Weights of a small transformer language model: tied embeddings.
Each number is 128 + 24 x the weight over its row's rms, rounded and kept within 0 to 255. Layers, rows and columns count from 0. The size above them is the row's rms in percent of the matrix's.

# layer 10 MLP up, 640x160, rms 0.0996, rows 157-199, columns 0-79
size [ 95 102 100  95 103 102 101 101  96  98  97 102  96 109  96  99  94 101 115  98 108 102 101  94 104 101 100  99 109  99 107  96 108  97 106 104 106  95 101 104  96  94  99]
[[126 135 148 115 137 128 178  77 139 135 106 134 165  88 135 157 146 132 150 128 117 103  99 107 115 153 123 130 133 170 116 141 119 132 150  89  84 110 144 109 187 149 119 111 137 126 144 126 111 171 115 116  91 184 143 102  97 112 142 124 155 151 151 161 159 134 171 178 106 110 129 140 171 121  82 152 123 139 153 109]
 [131 152 122 113 123 134 130 126 129 184 139 111 108 180 114 101 151 116  95 142 132 139 128 134 166 107 136 158 152 132 133 144 175 124 116 135  76 131 128 150 132 127 148 150 147 122 158  91 123 131 125 180 138 140 112 142 105 105 135 103 146 124 113 161 164 158 147 116 129 123 132 148 156 141 179 148 105 112 119 109]
 [147 139 120 117 167 112  97  97 127 123 164 116 149 151 120 125 135 145 139 153 112 147 175 161 149 124 121 155 160 126 160 101 103 132  83 145 107 143 133 109  97  91 126 145 159 157 114 125 122 144 125 124 104 123 107 170 144 106  94 114 131 123 166 127  79 125 149 158 117 113 132 138 162 116 130 141  87 138 188 161]
 [105 138 153 152  64  99 157 125 140 153 102  88 141 110 157 127 155 107 141 132 142 114 122 145 106 129 139 120 125 137 138 178 158 114 152 110 150  87 124 149 125 116 113 151 117  92 147 132 122 159 119 136  97 159 120 134 146 159 105 102 154 126  97 119 147 136 165 141  92 138 116 178 134 113 118  92 112 123 155 111]
 [150 101 142 134 100 136 133 183 129 152 141 187 149 147 144 110 154 125 163 163 101 113 131 114 126  78  83 116 121 137 121 121 102 104 117 134 146 113 129 170 131 171 119 100 148 111  97  73 118 112 119 153 136 138  73 138 149 134  86 120 129 175 151 149 102 146 137 150 116 143 111 130 189  93 130 145 177 118 175 122]
 [153 132 170 178 136 124 129 140  99 132 147 141 132 143 137 156  97 127 118 148  72 116 122 106 102 114 130  99 114 140 159 141 131 124 141 150 133 146 130 136  97 161 139 106 152 127 148 104 117 130 116 122 172 119 130 134 136 156  71  70  90 108 156  89 137 158 115  95 122 119 138 176 167 174 119 145 157 130 127 112]
 [126 165 143 111 129 147 162 123 113 156 105 104 181 160 152  72 154 121 159 147  96 168 134 121 130 143 133 132 105 117 105 159 102 146 130 121  85 118  86 185 146 102 118 136 151 137 161 138 140 143 164 123 204 155 147 138 139 165 113  79 138  91  96 166 144 123 140 160 146 150 139  85 119 176 141 127 136 134  91 125]
 [109  93 115 102 141 140 115 145 124 121  78 139 115 100 107  98 176 132 134 132  79 144 193 115 108 107 161 106 134 106 122 110 112 136  87  95 182 152 137 154 139 100  95 107 102 129 116 152 128  81 118 168 115 130 114 119 146 144  96 101 127 165 133 126 128 138 134 116 150 113  69 148 128 152 127 187  92 100 135  97]
 [111 142 191 135 147 190 103 112 138 113 146 108  99 107 181 164 111 127 178 122 146 122 151 166 141 167 124 106 143 107  78 102  88 139 131 138 111 118 150 100 179 124  92 174 156  97 161 129 143 124 152 194 139  91 123 174  78 123 122 133  99 115 138 126 116 136 126 115 127 152 124 110 120 136  98 175 126  81  85 129]
 [157 159 138 129 146 133 131 173  83 137 121 125 118 140 135 101 139 132 134 145 136  73 145 149 108 148 140 179 119 114 119 178 145 109 130 131 134  75 137 119 109 133 151 135 166 168  77  82 172 134 196 144  96 101 147 144 137 138 110 115 100 101 158 157 125 114 139 177 151 131 156 167 118 129 127 145 102 129 157 166]
 [142 129 122 134 149 131 120 137 125  93 157 178 109 112 145 175 147 133  98 116 165 138 128 103  73  99 108  69 114 170 128 129 115 171 123  95 112  77 169 130 151 112 136 116 139 102 168 135 156 157 121 162 181 149 147 128 116 145 102 146 111 161 130 137 110 131  75 109 124 153  94 121 132 133  87 141 155 146 117 119]
 [139 114 100  86 145 150 136 122 151 101 131 183  98 157 163 107 147 135 102 145 110 146 106 113  87 123 137 116 148 129 130 156 111 138 113 181 117  96  99 158 110 124 108 156 135 140 156 143 144 122 144 125 116 141 137 137 141 110 128  97 121 130 107 132  82 139 119 116 130 142 115 132 176 151 116 115 157 110 146 164]
 [131  94 204  70 130 158 162 109 127 164 119 171 130 116 141  97 165 114 147 119 127  84 153 141 157 123  83 129 123 129 132 145 118 168 150 148 114 135  94 130 126 115 108 134  57 137 122  99 112 126 108 125 125 112 135 111 146 123 133 139 114 148 126  91 130 118 104  97 124 151 154  93 150 160 119 150 121 125 148 107]
 [123 124 150 151 131 132 139 126 194 123 108 132 128 130 174 139  98 125 144 130 162 135 154 149 161 126 154 104 170 122 136 144 146 106  95 156 185 125 123 133 134 151 121 126 150  65 136  89 125 102 152 152 143 112 140 136 173  86  88  86 172 145 158  82 142 108 123 112 135 138 129 161 133 122 184 100  96  95 129 134]
 [121 184 137 116 139 109 135 202 145 138 157 185 122 155 140 118 130 160 103 147 115 111 140 119 162 129 163 130 123 116  88 108  85 126 117 131 149 116 108  93  84 152 120 128  93  97 171 159 158 145 152 158 140 116 121 137  71 117 121 134 100 129 142 139 128 125 116 109 131 174 135  98 138 148 126 134 170 155 111 127]
 [114 115 144 136  79 138 124 106  94 134 143 124 131 137 170 148 120 111 149 136  90 157 161  63 127 134 153 101 116 114  90 109 134 163 136 159 127 121 117  87  74 147 122 137 108 124 130 129 167  99 159 116 138 132 165 120  94 135 185 131 135  93 154 125 115 171  73 125 145 166 145 144 141 124 110 154 146 124 142 130]
 [116 125 143 183 123 119 169 114 121  94 120  68 107 113 122 114 148 112 130  83 109  75 131 141 108 157 131  93 128 124 139 105 108 106 138 122 118 150 155 109 149 123 124  97 159 137 109 150 111 117 169 142 165 180 132 119 156 173 117 123 152  86 148 104 122 126 155 151 134 139 138 158 117 145 143 129 164 101 173 126]
 [140 157 123 149 131 174 134 131 109 164 146 111 160  66 171 146 143 134 121 112 124 163 139 117 136 131 100 148 134  97 108 133 134 104 142 160 170  77 160 180 123 115 120 118 119 145 142 131 164 129 121 135 130 104 106 153 121  94 128 101 145 145 120 113  78 139 130 120 151 121 144 163 131 134 117 111 144 101 101 146]
 [118  99 113 119 142 134 160 122 158 117 141 169 150 112 104 170  98  82 128 143 109 141 126 123 131 160  98 152 127 170 144 164  91 113 158 135 152 180  82 139 109 154 174 172 135 126 139 122 131 156 129 118  75 185 144 116 123 126 126 118  98 145  70 168 124 105 116 117 126 125 110 134 153 173 119 146  88 121 132 130]
 [114  89 155 113 120 120  98 151 213  88 140 130  64 147 151 100 151 107 147 125 174 148 115  99  89 127 109  96 145 109 112 123 148  98 117 146  87 110 116 132  95 144 132 133 112 126  87 106 168 121 128 144 142 122 125  96 101 126 157 142  98 128 130 126 142 166 180 123  77 100 122 127 114 103 160 111  70  98 119 137]
 [143 143 157 129 102 138 166 144 106 103 115 137 149 120 106  96 120 110 109  94 158 182 130 115 112 168 127 126 145 101 116 150 119 110 112 174  99 157 139 127 146 115 139 139 133 129 131 155 150 164 146 113 128 108 151 156 152 109 137 128 167 127 119 144 107 141  92 148 165 157 112 151 127  91 144 146 106 148 139 124]
 [122 160 156  94 111  83 161  71 159 144 132 126 112 125 140 121 125  85 128 172 107 133 168 135  69 109 142 107 167 110 146 136 142 129 116 134 148 115 116 152 102 127 103 139 134 139 125  88 139 180  92 117 107 123 117 145 126 115 147  99 113  94  96 112 126 124  77 171  84 108 112  91 117 124 131 149 129 123 128 156]
 [118  90 144 140  84 188 164 119 154 138 137  87 119 131 114 111 121  92 120 139 102 130 121 124 110 163 128 118 105 141 137  87  97 124 125  86 111 147 109 147 147 137 137 113  96 134  82  94 137 130  87 108 132 206 130 111 132 164 168 106 113 177 103 116 117  99 145 159 137 140 139 127 127 148 180 125 119  94 119 149]
 [174 115 129  80 122 102 117 131 137  98 141 124 136 149 156 113 122 100  72 130 139 142 129  82 130 133 153 119 130 160 128 123 132 114 138 118 131 141  97 177  86  90 105 108 119 110 177 109 143 157 131 121 142 136 161 170 168 155 104  99 121  95 116 101 162 116 126 108 145 116 140 117 120 145 100 133 160 111 179 134]
 [135 112  87 152 118 121 104 119 167  97 193 128 118 132 136 112 129 140 129 140 122 127 137 124 132 152 155 159 115 121 126 122 123 139 120 144 164  97 160  96 104  99 124 136  91 138 100 148 114 125 121 135 113 171 155 132 143 162 106 133 122 140 117 172 122 120 123 122  80 118 130  98 179 125 142  98 103 126 127 138]
 [118 120 154 132 126 120 151  95 154 155  91 117 158 131 158 145 170 120 144 192  95 147 140 124 162 153 148 118 162 124  97 174  85 178 122 156 136 119 152 101 120 112 170 143 106 127 146 103 108 152 147 103 143 118 124 127 125 127 134 163 164 112 143 100 110 146 160  97 150 117  90  98 159 162 126 134 163 161 180 137]
 [149  79 152 119 100 151 130 161 104 182 137 124 175 139 138 128 141 150 122 126 104  82 100 108 103 154 128 146 191 145 114 122 134  97 142 161 137 155 147 160 184 143 130 152 140 141  95  85 150 171 146 152 121 151 115 136 120 106 125 160 142 132 178 155 124 127 107 147 192 109 172 171 141 131 122 141 125 138 101 112]
 [140 102 158 102 107 145 161 143 144 151 136 122  76 116  97 148 133 108 135 140 114 144 109 145 148 101 104 120 142 143 107 143 140 146 166 139 130 124 106 144 177 124 128 156 126 139 125  69 100 137 105 108 107 134 125 128 103 151 126 113 102 131 131 154 121  92  98 121 142 189 117 127 131  98 107 181  78  98 102  99]
 [147 155 136 153 157 124 111 141 147 100 110 138 121 102 101 147 143 150 152 123 147 135 159 109 119  64 131 119 138 102 129 134 130 123  98 160 147  95 120 158 144 145 186 157 138 143 120 100 111 125 128 124 116 133 160 135 111 173 129 163 113 139 106 115 108 152 172 126 127 169 182 147 152 102 101 124 106  99 138 106]
 [122 113 142 112 133 128 111 111 165 150 103  83 107 156 142  91 135  99 134 169 101 121 114 104 107 118 163  96 110 127 160 131 156 132 117 165 119 130  89 137 105 112 114  89  85  93 148 134  98 131 166 112 148 138 149 120 136 146 123 131 169 109 143 164 129 150 149 187 119 167 124 126 127 114 132  99 149 164 116 152]
 [117 149 155 138 154 135  77 112 145 125 103 133 162 135 118 165 159 148 135 137 127 109 126  93 142 125 164 121 167 138 106 119 136 134 134 129 153 132 144 133 104 171 167 121 140 159 118  92 170 155 178 195  92  87 146 174 137 111 115 135 126 164  96 146 116 110 140 146 108 167  97 116 126 130 136 103 140 123 100  85]
 [114 146 152 114 122 140 132 179 154 114 143 167 149 130 123 121  93 153 137 111 123  96 104 147 106 162 116 100 112 123 128 113 134 100 131 176 114 141 149 156 132 163  91 149 112 170 148 130 124 161 174 157 179 142 142 136  98 105 120 130 139 143 169 151 104 102 127 119 137 104 163 119 159 107 122 140 137 137 121 139]
 [142  83 109 175  97 171 148 122 128 151 151 112 140 106 128 154 111 108 106 147 121 145 113 136 116 145 141 150 112 155 132 142 156 104 113 188 101 127 171 180 107 154 162 130 109 136 108 104 178 141 146 141 121 125 107 102 143 124 130 139 142  99 108 189  86 154 150 140 122 107 145 116 143 122 143 148 119  71 141 155]
 [122 153 135 139 108 136 125  60 160 183  99 129 137 111 163 131 123 134 165 137 117 131 113 116 107 155 164 135 137 161 142 110  90 149 121 100 159 133 118  84 141 151  70 158 112 160 149 145 135 150 157 161 141 130 115 117 117 135 144 139 134  82 151 160 128  99 176 127 119  87 150 108 129 104 131 121 146 117 138 133]
 [ 95 114 138 113 101 150 141 138 104 121 158 111 135  86 139 141 123 158 132 114 108 134  70 128 110 167 102 110 116  95 114 107 103 101 148  96 127 165 129 142 180 165 107 116 177 114  98 104 139 151 153 120 109 127 174  76 163 141 162 168 138 142 125 152 126 111 138 151 120 134 143 171 155 119 135 140  91 133 125 105]
 [151 138  96 137 110 108 140 123 179 113 130  99 108 112 129 120 154 151 144 120 159 111 128 134 174 179 167 123 100 131  97 162  85 128 124 115 126 133 123 153 144 101 159 119  92 126 103 138 134 128  92 187 156 132 180 129 109 126 160 113 125 170 122 117 147 137 143 136 173 130 109 129 111 128 166 115 148 125 113 113]
 [ 94 128 102 181 131 123 129 119 168 109 165 119 146 110 108 166 153 165 115 107 164 107 127 114 155 129 126 125  85 132 124 113 112 134 117 118 171 119 148 119 101 123 105 108 163 133 120  68 144 140 143 146  93  95 138 121 141 125 145  79 112 123 146 106 152 159  86 132 163 106  84 124 148 138  90 135 145 145 142 134]
 [134 188 147 100 108 142 114 139 122 160 155 127 115 110 180  95  81 128 106 140 138 122 107 123 111 138 122 154 141 133 150 141  85 134 171 135  61 150 121 171  95 156 151 103 115  83 117  85 123 142 103 188 142 105 123 143 122  96 104 139 119 124 100 157 126 148 138 136 126  93  95 116 125 173 121 110 118 106 151 159]
 [125 106 128 132  75 180 139 146 162 106 152 121 146 101 160 168 101  94  58 142 113 158 114 131 109 130 148 102 119 147 172 125 163 104 102 133 130 123 113 122 123 137 127 125  97 113  87 133 129 155 146  93 134 112 118 145 152 114 107 151  96 148 118 142 105 119 153 148 152 166 115 175  92 151 114 151 123 107 137 100]
 [132 123 124 105 154 116 142 117 129 120 153 153 161 134 114  97 152 135 103 131 156 127 130 116 115  88 112 132 139  95 139 176 138  92 139 143 125 106 134 153 134  96 177 121 137 131 126 136 120 129 126 161 106 118 120  71 163 145 142 130 117 135 107 111 152 141 129 152  88 121 162  93 161 124 149 134 147 139 142 114]
 [146 163 115 131 100 153  99 122 147 130 167 155 125 119 156 105 122 149 162 127 140 139 137 127 128 133 164  87 138 142 142 110 149 123 125 161 116 121 163 113 116 123 141  90 116 140 150 102 159 126 128 166 120 175 116 143 159 129 113 117 136 148 141 157 118 126 103 156 117 145 124 134 142 107 159 127 108 180  98  86]
 [153 121 123 126 150 133 118 129 128 124 117 113 167 142 107  61 156 175 135 173 144  94 152 128 155 110 115 149 171 151 195 118 151  80 147 159 181 142 127 117 159 123 105 140  75 139 108  89  87 150 135 151 123 105  93 108 142 131 122 115 132 155 144 201 123 137 137 165 146 135 123 116 137 139 130 147 175 114 126 147]
 [152 141 139  83 118 131 133 147 146 140 162 147 130 133  95 165 128 149 131 184 142  97 125 140 116 107 149 152 134 115 131 186 139 180 144 159  88 138 105 109 108 136 159 143 159 120 165 139 165 149 144 135  88 119  99  77 159 171 122  91 110 126 103 134 136 117 116 122  91 119  97 159 145 139  99 141  71  97 117 141]]
# layer 10 MLP down (transposed), 640x160, rms 0.103, rows 157-198, columns 0-79
size [ 96 114 100  97 104  94  97 122 107 103  93 106  98 109 103  97  96 105 106  93 109 107  89  88 109  96  92 103 109  94 110 102 109  98 105 106 101  97 110 104  91 100]
[[146 115 157 116 138 141 135 111  94 139 155  78 109 119  67 104 143 162  62 125 160 125 135 157 138 137 171 112 112  69 122 169 102 117 143 161 149 134 118 136 100 115 166 134 154 131 123 122 155 132  85 100 149 127 116 184 145 143 152 148 129 123 146  76 190 112 120 112 152 118 104 116 123  97 101 128 120 126 124 120]
 [109 131 134 153 125  78 149 116 134 149 130 131 146 110 114 141 145 153 100  82 116 111 165 113 106  97 154 168 142 127  90 125 152 136 147 150 130  92 182 150 103 143 131  93  99 133 156 147 126 114 146 110 137 152 145 114 149  77 104 142 176 149 154 135 134 105 114 131  77 117 135 130 125 109 100 157 110 150 100 166]
 [119 161 101 125  92  53  82 106 115 144 129 168 165 128 125 148 103 143 109 141 120 138 104  72 116 119 174  90 133 114 156 108 196 147 135 138 142 117 121 117 117 100 138 127 122 114 147 104  95 137 135 120 138 157 161 104 124 155 124 180  72 140 102 160 116 126 137 132  98 124 103 110  89 147 119  94 142 101 116 139]
 [148 133 112  97 181 143  98 105 150 149 136 107  57 142 135  98 113 113  88 124 153  90 118 144 118 146 128 118 144 119 109 151 115 136  79 126 123 163 120  92 151 111 146 165 137 149  97 112 143 148 104 116 130 129 126  89 121 114 187 131  97 122 114 104  97  80 132 141 142 145 141 131 138 140 158 131 105 152 134 100]
 [147 129 153 144 166 124 123 158  93  88 148 123 125 107 101 140 143 135 152 148 111 141 100 125  99 111  51 110 127 130 141 156 137 114 140 116 157 150 153 131 146 149 112  94 112 144 155 145 100 120 106 147 170 120  72 163 161 139 109  95 124 116 159 146 107 138 125 115 115 171 155 147 161 122 181 118 119  96 131 115]
 [105 139  97 129 173 116 110 137 139 187 130 167 125  53 121 140 122 145 139 113 160 118 118 112  79 155 133 123 136 129 138 180 175 133 155 102 128 177 137 148 149 132 154 150 134 150 130 118  87 153  80 113  78 137 127 195  90 102 109 149 151 150 106 171  77 123 113 105 175 149 111 118 144 101 115 113 150 153 131 126]
 [128 111  92 131 151 116 124 106 182 158 177 139 218 122 138  89 118 103 155  71 105 135 127 108 108 117 164 142  94 133 109 125 106 115  92 111 144 118 122 118 132 116 113 127 146 163 194 105 125 111 102 139 124 167 103 130 115 101 134 130 134 167 122 105 156 117 129 108 141 124 121 134 129 145 145  92 134 159 134 110]
 [162 142 125 142 118 105 137 131 158 124 170 119 138 142 129 131  60 116  85 149 134 136  72 137 152 144  95 113 136 136 129 114 166  93 164 201  69 117 127 119 131 157 150 128 129 143 125 124 118 170 133 131 143 108 104 128 105 130 133 149 117 100 106 127 123 138  84 130 113 131 173  72 101  98 151  86 158 123 146 140]
 [147 136 143  88 146  77 118 128 155 126  77 117  96 109 142  84  85 128 146 152 128 128 130 115 122 142 114 119 141 130 151 120 124 126  87 122 163 145  97 117 121 138 128 107 102 117 116  95  80  80 118 178 119 139 149 131 124 142 128 139 138 157  99 139 141 144 129 160 128 115 147 125 112 141  89 133 138 152  80 191]
 [122 149  69 144 122  98  99 116 133 123 112 147 172  97 115  88 114 144 100 137 138  87 130 145 138 163 119 133 165 165 131 134 139 144 106 182 115 125  85 132 118 207 161 105 136 125 115 146 123 108  88 156 110 110 103 128 133 138 116 143 147 106 116 154  95 100 138 125 150 122 161  86 149 140 130 135 113 126  72 123]
 [112 140 120 115 130 118 110 118 107 165 129 166 130 136 163 154 153 136 116 140 129 155 138  82 109 157  96 112  99 104 101 150 101 132 113 149 139 117 147  98 149 186 135 135 173 102 113 173 158 136 138 120 106 118  72  86 126 134 156  99 121 137 115 156 112 171 168 166 109 125 146 127 138 127 116 120 121 146 106 145]
 [104 114 149  85 119 153  87  97 149 128 136 116 129 129 144  68 136 180  99 122  96 121 135 115 129  96 142 168 104 166  91 168 138 126  99 123 101  90 105 124 110  94 134 125 141 116 145 133 135 150 137 132 104 116  89 166 131  93 123  89 147  77 145 134 133 118 135  91 168 154 144 133 117 128 109 114 133 163 108 107]
 [127 136  60 161  74 150 166 137 164  85 135 141  99 131 135 114 146 110 126 123  75 105 118 146 112 107 130 143 129 139 147 142 132 163 143 153 143 119 139 102 151 107 135 126 141 162 146  88 123 102 159 171 133 110 118 123 110 125 114  51 126 108 157 114 104 148 171 137 142 133 119 154 135 116 112  97 130 106 115 121]
 [139  90  85 128 124 194 117  85 125 127 121 159 105  94 157 152 113 155 113 116 140 125 157 144  97 151 174  80 109 139 126 155 106 124  93 134 128 109  95 136 113 161 100 172 149 101 100 132 145  97 128 107 156 129 109 178 144 123 101 112 138 105 120 119 162 138 137 110 123 100 106 118 161 158  89 108 117  85 156 130]
 [109  95 151 145 117 106 114  86 115 118 140 121 169 128 127 132 144 136  93 152 128 133 187 166 135 153 127 115 140 128 141 147 162 151 146 119 140 147 121 141 184 109  90 128 120 131 127  34 111 135 153 111 149  98 116 140 140 111 121 132 162  97 135 187 121 144 141 162 182 132 168 124 162 102 107 136 113 121 135 100]
 [117 146 117 141 123 122 127 162 133 144 121  98 118 100 139 123 113 156 111 107 137 109 112 165 121 120 115 128 172 131 185 156 108 100 143 128 153 149 115 104 179 130 121 115  84 120 117  84  97 156 106 153 102 110 103  78 134 105 124 130 138 146 109  97 108 123 140 124 135 139  81 127 132 171 107  81 154 139 129 119]
 [141 100 105 131 150 128 133 134 164 137 138 141 122 113 148 111 136 144 186 177 160 128  98 117 143 103 145 123 141 144 140 119 163 151 131 176 141 105 111 167  64 100 118 130  97 122 147 125 131 114 123 120 145  65 150 123 125  94 114 111 111 126 101 121 137 124 102 141 112 127 139 124 112  87 128 179 120 142 138 182]
 [128 165 123 133 128 115 124 107 116 118 136 163 153 142 105 123 123 157 140  90 132 158 124 104 121  95 190 149 126 144 128 114  90 136 171 118 144 128 140  85 113 133 121  95 161 117  86 135 117 136 114  80  53 142 132 142 145 138 112 172 109 103 189 108 117 128 130 110 121 143 155  99 114 141 162  65 130 117 125 114]
 [ 88 114 108 119 129 156 111 124 143 124 149 194 135 124 128  97 143 128 107 121 124  74 121 160 148 177 109 117 109 176 113  97 135 138 126 127 123  92 152  99 141 143 130 110 112 149 118 137 173 137 134 126  86 129 108 141 125 102 150 170 155 155 134 146 143  94 138 166  97 164 149 149 163 139 123 140 144 142 132  88]
 [126 128 106 109 116 151 150 154 111  91 157 175 146 139 119 135 134 110 126 179 159  86 121 133 143 151 141 132 152 137 134 117 106 103 104 141 127 142 113 106 137  94 126 117 132 147 122 162 102 170 119 168 151 152 139 119 132 128 103 149 152 164 140 145 156 115 141 156 116 209 141 164  98 138 137 105 123 171  90 142]
 [102 144 124 107 164 112 105 148 125 105 184 164 140 104 132 149 140 108  78 106 139 134 122 123 152 106 157 144 111 120 102 132  85 160 106 110 166 140  55 154 139 117 108 144 133 113 115 137 122 139 147 150 119  90  98  96 155  92  97 139 110 121 134 108 168 138 102 144 187 157 135  80 131  75 149 142 148 152 114  93]
 [144 185 151 106 103 110 150  89 154 144 158 156 109 117 153 116 136 152 149 139 135 151 177 151 109 115 135  99 122 134 160 116 142 103  65  97 127  89 150 122 148 118 117 145 150  87 129 138 119 143 123 143  92 112 160 107 144 123 136 113 199 108 175 104 133 100 108 174 118  93 127 108 132 124 143 116  89 123 108 118]
 [140 109 176  89 175 116 147 124 111 131  79 126 107 148 136 105 129 134 142 153 103 160 110 115 183  94 108 126 154 113  96 135 145 115 147 145 134 143 135 136 124 118 117 182 110 122 141 133 145 150 117 138 101 107 131 108 149 163 115 142 136  98 147 126 128  84 134 120 112 120 135 114 151 110 138 133 144 143 141  81]
 [ 90 136 123 127 116 173 135 127 110 127 121 127 100 104 117 169 141  72 108 120 122 135 134 133 143 120 102 154 168  98 139 122 183 112 134 138 142 144 152 117 145 176 109 107 132 154 106 134 112  88 142 147 102 142 154 113 140 110 146 134 162 147 135 136 128  92 157 119 122  69 134 107 113 118 157 120  78 143 101  98]
 [163 125 133 130  64 140 150 146  92 110 133 141 154 135 121 130  85 108 128 135 115 153 119 140 126 119 139 171 151 145 138 134 127 136 138 140 146 143 119 188 117 143 125 121 105  76  67 134 137 100 141  83 180 134 110 109 143 106 131  72 122 139 105  99 122 106 126 157 157 155 100 125 146 114 106 111 131 116 119  87]
 [144 113  68  93 109 181 130 148 118 105 130 157 123 139 115 124 140 107 115 164 127 138 138 129 120 161 136 133 123 105 142 125 153 145 112 120  65  99 141 206 138 130 160 158 109 142 137 151 150 136 128 132 105 103 145 127 115 141 135 132 107 133 137 121 143 116  99 106 162 158 155 123 123 120 136 117 140  95 188 129]
 [104 153 141 147 127 116 112 140 169  58 140 103 107 134 139 115 160 102 163 104 135 147 172 120 108  86 146 139 126 139  90 104 134 161 128 127  97  94 141 107  77 101 133 110 158 133 148 130 111 153 134 104 160 178 124  79 142 105 158 202 122 121 154 108 162 138 159 130 109 134 108  88 100 156 115 135 151  97 154 116]
 [129 109 174 132 139  89 122 118 116 140 107 132 162 129 108 131 140 109 104 139 147 101 118 142 129 130  93 128 130 159 197 116 131 163 188 140 136 120 143 158 136 131 156 172 112 110 162 142 102 128 129 145 153 136 133 107 109 146 131 135 142 175  91 157 155 135 122 140 130  97  83 122 117 153 141 127 132 111  99  75]
 [113 163 109 144 140 156 141 120 160 166 135 110 151 140 164 111 183 165 153 150 148 132 104  96 143 145 126 125 165 136 114 129 140 129 155 145 131 102 151 112 124 116 120 112 153 129 128 135 127 127 114 146 113  80  82  59 160 137 149 108 104 121 113 140 162 111 131 109 110 147 120 149 166 120  87 118 128 138 144  87]
 [ 96 171 102 172 127 119 143 145 123 103 109 139 101  98 117  92 100  97 126 107 148 149 116 158 137  88 107 146 125  96 111 145 114 137 143  91 129 109 143 131 142 160  95 126 177 143 155 144 178 157 124 148 110 103 144 136 142 110 132 106 156 126 140 107 146  69 104 118 153 135 132  97 151 132 136 123 109 103 123  75]
 [124 108 143 162 126  90 145 134 128 133 122 108  87  97 123 140 118 100 132 134 112 108 104 137 128 118 120 118  84 105  95 109 104 173 118 127 131 172 111  90 132 115 128 134 140 140 120  98 167 166 115 126 152 158  77 133 128 195 183 131  93 147 114 128 192 169 137 152 132 148 135 146 106 135 104  98 136 144 168 125]
 [128  96 148 150 123 114 136 106 110 111 124 118 120  93 136 185 170 117 109 151 160 118 133 102 131 111 139 111 125 151 152 162 127 106 128 103 128 109 136 143 129 118 141 131 188 138 130 122 154 121 163 178  95 133 144 141 147  99 153  93 100 124 118 133 126 139 148 158 135 121 109 160  69 171 172 109 127 121 131 116]
 [159 143 146 129 141 157 144  77 163 113 143 123 146 154 100 132 137 158 147 103  93 100 153 166 103 127  95 126 134 129 147 126 131 110 157 101 131 138  77 148 148 130 124 131 147 127 127 115 125 134 137 109 151 155 176 142  86 157 139 117 142  97 153 122 133 154 138 109 145 126 124 141  87 113  94 152 108 152  87 105]
 [160 134 160 106 121  99  79 167 138 101 163 102 125 181 120  89 123 144 143 135  83 147 168 116 172 101  97 125  98  98 127 134 128 112 139 174 135 179 150 166 114 107 125 118 130 114 100 146 124 131 106 129 128 134 120 135 106 123 136 114  84 198 123 118 135 130 179 133 113 138 128 130 102 127 149 111 128  94 131 109]
 [115 139 170  97 134 150 137  80 115 123  88 101 161 145 142 137 112 126 140 148 128 137  94 115 130 135 143 125 108 153 111 106 123  92  94 101 140 121 153 131 102 121 138 121 147 138 152 130  88  62 126 101 165 181 116  65 101 164 133 114 146 104 158 170 106 134 118 114 125 111 144 143 159 117 145 105 176 149 117 111]
 [114 134 120 147 132 125 187 137 137 115 127 108 144 119 119 162 119 147 156 151 161 125 149 130 117 116 158 103  86 146 105 133 153 134 100 135 185  96 133 156 133  84 144 121 165  87  97 125 101 119 110 127 139  83 153 132  99 150 136 145 134 121 138 131 140  74 135 163  82 145 129 121 117 105 114 151 149 164 116 146]
 [150 154 144 118 110 138 136 156 141 116 153 125 152 126 129  93  93 107 122 121 119 108  76 117 109 146 130  99 109 109 139 160 133 107 122 123  77 136 102 167 142 103 108 120 125 138 133 127 168 104 127 169 101 123 150 158 115  97 152 132  93 106 103 163 140 137 127  94 120 109 148 123 152 128  82 164 136  78 119 126]
 [153 146 137 155 152  92 121 108  82 127 104 159 113 146 100 114 130 137 124  64 137 135  98  93 119 146  94 105 128 114 125 121 134 117 125 109 140 106 172  92 114 117  99 165 156 125 135 123 140 105 120 149 153 116 139 133 124 170 150 170  96 106  93 116 102 151 128 133 138 128  75  63 143 144  78 122 135 143 112 143]
 [130 120 131 138 194 119 153 151 124 156 111 105 161 145 158 131 110 110 130 116 145 110  89 171 160 131 186 133 119  97 120 112 129 110 125 161  85 126 127 131 104 116 103 132 138 136 116 131  98 114  88 127 171 133 126 109 134 172 103  93 129 172 125  95 140 113 128 116  97  91 128 160 185 134  86  94 122 155 131 119]
 [175 127 149 158  79 138 102 125 105 124 104 115 117  88 124 121  99 104 146 136 161 132 139 122 102 147 157 118 132 128 125 103 118 124 106 118 142 128 125  99  91  95 174 102 120 137  82  92 124 150 165 136 142 139 161 137 110 154 175 122 117 123 158 155 144 109 144 137 144 132  93 120 100 162 134 138 126 111 132 127]
 [148 107 130  97 129 186  94 158  77 145 142 137 139 154 147 104 128  88  94 122 126 123  86 140 141 116 158  88 168 137 144 104 118 115 137 116 113 129  89 113 134 151 136 121  89 118  86 130 150 109 124 158 143 126 155 149 157 118 147 176 121 159 134 116 131 150 134 182 159 136 121 153 167 156  96 162 169 136 116  86]
 [134 109 120 103 101 124 117 155 130 162 149 134  84 158 162 132 157  82 118 108  88 172 136 137 129 158  88 114 130 148 142  94 119 140 157 142 120 156  95 163 133  88 143 114 142 110 138 125 111 159 106 100 112 148 145  80 117 149 187 138 112 131 108 160 157 140 157 130 111 156 103 140 136 136 184 164 125 151 147 101]]